config = dict(
    n_layer=24,
    d_model=384,
    n_head=12,
    n_kv_head=6,
    head_dim=32,
    d_mlp=3072,
    vocab_size=16384,
    activation='gelu',
    norm='layernorm',
    norm_place='pre',
    norm_eps=1e-06,
    positions='rope',
    rope_base=10000.0,
    rope_fraction=0.25,
    qk_norm=False,
    attn_scale=0.177,
    bias='all',
    tie_embeddings=False,
    parallel_block=True,
    init='normal',
    init_std_qkv=0.0165,
    init_std_o=0.0,
    init_std_up=0.0165,
    init_std_down=0.0,
    optimizer='soap_variant',
    lr=0.00359,
    beta1=0.95,
    beta2=0.95,
    weight_decay=0.16,
    lr_head=0.00633,
    grad_clip=1.0,
    warmup_steps=200,
    schedule='wsd',
    decay_fraction=1.0,
    decay_shape='linear',
    final_lr_fraction=0.0,
    batch_tokens=262144,
    seq_len=256,
    doc_mask=False,
    train_tokens=588300000,
    steps=2245,
    dataset='wikipedia_en',
)
Each number is 128 + 24 x the weight over its row's rms, rounded and kept within 0 to 255. Layers, rows and columns count from 0. The size above them is the row's rms in percent of the matrix's.

# layer 2 MLP down, 384x3072, rms 0.0479, rows 214-262, columns 1792-1855
size [ 97  99 101  98  97 100  98  96 100 111 102  99  98  98 100 102  97 102  98 100 102 108 104  96  98 100 102 100  99  96 101 102 100 101 100  99 101 101  98 101  98 109  96 106 100 103 102 101  98]
[[ 87 112 156 140  81 132 118 130 136 126 130 142 144 137 143 113 173 159 101 141 126 105 152 136 134 102 144 140  97 162 103 118 133 141  99  90 147  97  97 107 108 206 176 160 153 166  97  89 123 124  82 133 106 129  98 141 123 111 133 123 138 142 134 146]
 [120 153 147 156 100 184 136 104 127 126 147 107 153  94 134 153 129 159 119  92 147 147 135 155  86 162 148 132  85 148 195 151 116 173 125 177 134 179 123 143 159 122 134 136 135 123 188  85 127 113 124 111 111 133 142 162 131  98 134  90 123 125 149 117]
 [ 95 122 117 114 129 104 141 101 140 125 139 105 126 149 126 162 140  94 134 150 134 187 127 124 124 155  94 129 106 119 154 173 139 117 142 119 132 156 109  84 124 123 102 161 134 185 132  92 123 107 154 132 105 110 115 153 141 100 127 117 119 212 127 105]
 [117 123  94 128  98 144 149 135 147 141 161 150 110 131  87 115 103 123 143  89 146 147 128 143 119 125 137 139 161  95 159 112 141 136 141 205  99 124  91 162 100 139 128 121 106  91 143 170 119 134  98 138 142 109 143 113 112 165 145 139 122 131 136 144]
 [ 81 144 123 119 137 104 146 150 130 156 150 112 103 136 129  97 102 170 117  94 150 113 108 110 117 135 139 118 138 136 123 109 110 186 147 115 123  89 123 157 151 143 135 131 118  96 128 171 104 106  94 135 130 132 109 131 130 109 151  80 165 149 113 147]
 [168 103 134  96  77 166 141 123 110 113 148 135  78 184  97 115 114 108  96 168 129 152 130  93 142 133 148 135 179 154  85 150  98  97 167  98  91 179 168 122 125 134 110 132  74 114 171  92 149  56 111 159 116 119 124 101 133 153 142 168 112  85 133 162]
 [ 98 127 136  93 157 118 158 134  90 128 146 100 126 148 102 102 112 116 148 156 116 164 124 115 131  99 136 111  83 118 177 114 118 124 101 136 163 156 146 151 130 140 126 124 111  98 106 149 118 148 101 147 127 133 153 107 133 152 145 171 127 138 161 126]
 [160 148 111 126 159 133 100  94 108 152 118 113 154 133 151 166 100 112 104 135 141 155 110 105 121 161 115 174 120 114 185 123 132 141 100  97 112 139 117 183 179 140 109 114 109 120 122 136 138 154 157 136 131 142 135 130 143 148 156 184 113 133 142 111]
 [165 159 103 142  85 118 119 213 126 138  88 140 152 154 142 131  93 156 104  91 114 162 168 163 160 115 116 146 121 139  78 132 146 162 122 136  81 182 160 188 128 128 146 145  99 133 106 136 165 107 133 106 123 127 157  95 134 109 138 168 131 104 141 114]
 [140 150 103 108 100 128 115 109 124 101 116 167 142 138 135 159 113 142  99 180 178 152 103 134 112  92 126 102 131 145  66 117 119  93 169 102  93 132 130 127 104 170 126 146 132  89 177 157 141 113 161 150 126 104 133 155 130 146  99 139 125 115  74 182]
 [ 85 110 116 109 157  84  89 186 111 149 115 147 117 102 151  77 135 116 125 164 155 114 124 144 107 119 129 166 151 130  92 111 146 182 151 124 135 137  94 134 112 140 105 125 118 154 174 155 121 127  51 108 137 134 148 100 137 127 145 125 113 121 117 156]
 [170 143 113  81 108 163 147 117 142 116 112 115 156 131 176 105 115 150 100 146 113 138  74 148 139 141  96  99 103 110 116 105 120 132 104 139 134 116 108 100 102 112 133 170 133 155 126 108 122 151 108 128 131 163 130 102 138 124 126 183 125 164  99 105]
 [124 107  46 129 142 125 146 127 144 138 119 142 121 123 127  86 120 129 126 115  86 123 120  84 130  96 154 143 127 129 116 116 107 147 165 135 191 182 152 124  93 118 133 135 128 156 149 138 128 146 204  92 122  88 143 169 147  99  84 110 138 158 138 126]
 [118 121 154 124 132 126 104  88 120  46 118 111 109 152 125 114 119 170 135 148 124 124 148 155 166  93 181 163 141 101 194 109  95 111 127 128 116 122 128 107 130 118 113 109 111 129 144 121 140 133 144 134 162 114  90 138  91 170 143 157 128 114 150 123]
 [110 119 128 131 128 137 145 152 121 136 148 188 123 115  83 126 101 110 125 168 134 141 120 161 151  96 140 151 179 158 101 117 136 107 135 116 128 109  94 145 130 111 183  82 136 140 118  67  94 145  90 121 121 127 125 145 128 126 161  91 163 143 136 134]
 [145 177  73 122 135 148 133  87 123 176 130 119 112 160  77 154 163  95  66 132 138 162 108 102  68 121 148 202 143 102 140 137 135  92  95 151 106 157 147 121 135 149 152 129 122 147 101 134 122 117 134  94 117 137 135 103 140 103 145 132 146 113 124 113]
 [114 159 150 139 113 174 167 101  89 143 113 146 126 124 115  68 119 121 123 170 181  98 143 135 172 141 165 122 135 118  92 152 165 152 141 178 126 131 133 100 143 216 130 154 179 192 189 183 146  89  89 146 107 158 188 109 111 136 114 116 149 125 152 125]
 [132 154 140 104 151  97 103 169 122 144 135 125 154 137 109 172 139 131 123 148 138 163 119 151 138 134 183 212 167 176 128 120 142 124 117 114 129 105 131 145 105 142 106 141 151  95 110 110 115 136 136 110 131 181  67 111 109 149 187 161 133 149 103 155]
 [ 86 104 118 111  93 112 147 135 128 147  97 122 146 103 149 126 122 112 122 112 140 118  97 132 125 146 105  89 153 143 148 120 107 124 113 135 165 112 126 129 118  85 142 143  87 157 106  83 122 122 165 151 164 131 104 112 108 109 128 119 114  86 141 126]
 [168 117  85 131 114 134 163 140 117 130 143 111 142 139 126 112 132 132 106 154 137 116 101 133 147  86 101 127 105 125  89 117  85 164 148 143  83 146 140 109 129 166 134 141 120  87 128 142 152  84 133 124 140 124  88 151 133 133 136  53 120 147 136 128]
 [116 127 127 123 115 148 148 141  83  98 142 130 155 115 123 136 142  99 138 150 112 145 154 183 105 172  99 186 106 132 139 173 156 116 146 133  99 182 117 147 167 140 148 115 143 142 153  97 183 127 121 140 136 128 160 167 124 187 169  96 156 126  78 143]
 [129 161  99 114 126 135  85  89 148 101 121 119 167 154 154 116 108 148 131 155 135  86  92 106 124 125 167  71 144  91 142 108 162 149 158 124  77 114 153  94 109 146 141 138 134  88 134 132  98  98  95 147 118 114 113 120 147  52 110  95 128  71 156 139]
 [116 117 158 160 110 135 103  79 131 152 155 148 130 110 113 138 130 134 146 117 131  82 115 141 133 140 133 137 168 132  93 146 114 115 161 130 117 163 139 189 137 151 158 115 124 162 157 146 119 175 125 131 119 125 166 160 151 130 131  81 123 121 106 144]
 [116 139 150 154 117 111 137 149 122 120 167 135 103 118 149 137 160 138 187 169 133  95 119 119 110 122 131 141 125 130 157  92 147 127 163 150 127 141 146 117 108 148 134 153 120 143 154 133 136 105 160 174  92 125 124 145 130 102 159 144 111 131 183 151]
 [113 107 146 144 110  95  74 132 104 174  93 126 140 132 102 128 184 118 135 157 160 173  80 185 159 118 102 109  79 108 175 102 130 143 126  92 144 106 109 107 158 148  98 170 122 179 131 139  92 168  90 146 167  92  89 123 139 118  79  78 135 181 126 138]
 [131 117 110 173 158  79 103 106 167  86 138 124 143 112 151 126 114 104 126 162 157 120  96 165  92 112  79 198 126 110 142 117 171 156 147 166 127 114 110 169  98 115 120 112  97 121 124 131  59 142 126 102 136 127 129 169 112 150 161 118 140 180 163 154]
 [124 155 150 158 135 151 110 114 124 176 106 114  67 152 108 125 122 124 127 127 122 138  91  94 137 141 117  97 172 123 185 123 158 141  87  99 104 157 149 151 102 183 149 145 146 160 139 103 114  86 118 130 152 144 135 159 164 174  79  95 133 134 167 123]
 [142 115 165 158 131  41 105 159 105 123  94 139 125 110 122 115 120 128 150 143 169  76 132  95  97 137  77 143 131 121 138 127 139 147 223 134 143 158 128 122 119 145 122 135 121 112 157 126 128 122 121 125 119 140 141 149 107 112 149 180 143 167 131 109]
 [139 123 100 188 163 103 148 103 132 164 139 127 142 149  95 122 125 135 175 105  64 173 136 150 118 128 149 104 150 110 134  96 140 161 117 139 104 115 121 129  95 121  92 130 117 165 117  93 153 121 166 156 145 119 169  92 109 173 115 134 136 113 112 127]
 [147 121 120 153 151 124 155 169 167 122 126 105  60 131 112 106 109 161 101  89  96 123 115  88 101 113  90 119  69 163 105 140 142 100 110 127 139 142 120 137 122 111 151 136 123 100 152 140 141 146 185 138 141 116 122 136 140 167 139  99  91 159 141 166]
 [182 130 164 131 101  90 169 164 154 155 109 114 132 123  91 113 162 129 152 113 175 171 123 128 133 115 111 156 103 157 165 133 133 143 154 133  93 161 148 141 191 176 124 101 132 170 166 163 134 118 143 176 160 153 103 164 111 170 130 140  84 112 121 111]
 [ 95 100  64 135 113 110 127 109 111 134 112 103 123 132 124 114 128 138 128 116 173 156 123 110 110 116  78 149 126 123 148 150 117  86  96 163 163 185 129 156  80 112  97 138 160 152 134 146 120 136 156 125 100 118  84 107 135 119 128  96 154  86 122 107]
 [140 136 107 122 163 152 117 140 119  99 166 105 138 134 121 135 140  86  86  97 158 152 126 100 142 151 168 154 151 165 103 117 137  89 110 111 102  90 125 100 139 116 142 117 113 192 137 115 134 132 171 103  96 104 115  88 112 115  96 150 135 140  98 108]
 [119 103 104 158  96 148 108 152 135 159 101 128 104 147 140 119 139  80 146  90 111 128 128 132 121  79 126 153 121 124 120 138 148 148 108 110 127 174 131 123 100 106  84 157 163 131 155 174 120 138  90 138 182 139 114 126 133 139 115 200 114 101 111 104]
 [125 116 116 157 141  89 158  81 138 143 130 136 102 121  80 136 104 120  86 131 124 155 130  74 153 111 116 138 115 155 105 101 140 121 107 175 135 126 115 112 169 121 128 122  96 175 132 174  90 149 130 137  92  98 122 170 104 122 149 133 155 135 143 156]
 [137 161 149 107 143  86 154 120 120 122 153 154 123 148 129 132 107 140 132 123 106 143 133 105 110 174 131 150 140  86 133 147 105 119  85 100 112 152 149 130 130 123 177 167 120 107 147 136  86 119 123 111 126 132 117 117 104 104 111 149 131 136 125 169]
 [131 164 115 153  62 157 144 114 145 119 131 150 116 130 142 134 118 140 161 137 129 115 113 140 111 132  96 157 154 119 122 116 110 156 149 130 140 101 135 147 140 146 137 120 115 111 109  94 126 111 143  97  89 152 152 130 135 118 134 133 142 137 155 132]
 [132 203 128  64 125 120 121  87 134 117  84 120 147 130 111  89 129 161 169 108 128 167 150 119 120 141 127 104 126 125 133 108 119 183 133  93 128 111 136 122 132 110 138 129 113 130 155 112 123 161 163 130 159 133 154 140 134  85  69 123 121 132 150 137]
 [110 110  97 122 173 131 126 106 119 144 139 124 126 116 150 122 149 193 170  99 143 118  89 126 140 139 129 162 143 167 120 151 140 182 107 129 124 173 140  76 112 110 126 149 121 103 142 158 142 151  95  95 126  98 167 126 133 131 134 156 144 157 146 117]
 [ 99 127 101 196 107  91 124 146 119 116 115 116 100 108 141  94 167 133 140 150 126 100 150 151 141 127  75 108 113 142 174 154 142  89 143  78 105 133 114 134 119  81  93 136 127 123 160 174  96 121 122 142 117 148 132 181 110 142 127 111 131 158 102 124]
 [135 183 118 114 131 149 153  90 116 111 125 174 120 123 130 111  96 130 116 156 160 133 122 106 152 147  83  56 144  84 151 110 157 140 116 136 132 166 113  93  81  65 137 155 119  92 106 135 128 132 167  94 142 102 102 137 103  92 114  89 142  95 120 117]
 [ 93 159 173  96  78 132 153  85 114  86 151 106 124 137  94 144  91 160 129 100 110 153 140 131 104 148 112 112 100 153 141 185  93  78 140 100 136 151 167 137 156 164 119 172 125 108 148 141 100  86 116 178 150 102 140 148 152 111 148 114 112 156  96  94]
 [137 117 108  97 133  83 104 141 150 128 109 129 144 136  85 159 120 106 136 103 128 106 121 114 134  93 184 148 134 118 102 177 126 153 109 155 128 132 119 118  91  95 155 177 146 118 126 154 146 129 109 130 140 142  90  97 136 107 129 118 127  98 125  96]
 [121 120 118 157 159 108 162 131 132  89 121 109 140 141 120 132 166 126  93 150 142 113 139 105  83 153  68 120 128 125 137 121 139 130 131 128 117 111 122 169 134 126 138 133 113  93 159 122 115 150 127 132 150  99 146 126 145 106 113 121 136 113 173 148]
 [139 115  75  55 101 115 171 139 141 141 134 119 127 135 167 100 130  85  76 150 123 122 128 119 124 149 104 150 118 145 129  99  96 168 130 161 146 186 132 129 105  91 122 131 110  96 131 135 147 131 145 103 113 101 121 128 151 128 127 149 124 122 145 102]
 [162 144 155 129 112 145 106 100  88 107  88 144 120 113 121 170 135 111  95 148 120 153 103 183 103 139 147 127 113 128 143 114 116 143 186 128 166 163 153 135 120 107 114 151 125 129 130 104 140  99 121 140 177 150 117 123  99 149 112 118 108 102 134 128]
 [129 168 137 134 116 108 116 169 133 143  98 155 105 115 132 127  99 155 137 149 122 124 151 129  83 155 111  81 138 103 168  83 123 123 142 105 118 178  92 101  80 126 119  83 141 150 111 174 169 140  92 101 104 143 165 111 119 111 127 164 102 123 153 129]
 [125 152 110 143 158 144  97 169 101  86 155 135 104 109  72 112 108  73 151 102 104 156 154  88 136 120 105 172 145 105 156 114 123 105 114 120 159 146 151 145 144 154 132 141 140 122 136  99 157 105 115  73  88 117 134 111 107 130 123  83 123 152  81 156]
 [183 196 145 137 101  99 143  60 144 103 167  99 101 115 133 120 121 145 133  99 136  93 142 142 108 141  94 100 105 150 127 142 166 131 136 180 104 172 143 155 133 172 101 124 121 156 136 121 122 159 132 116 113 115 137 108 168 123 139 116 152 149 132 139]]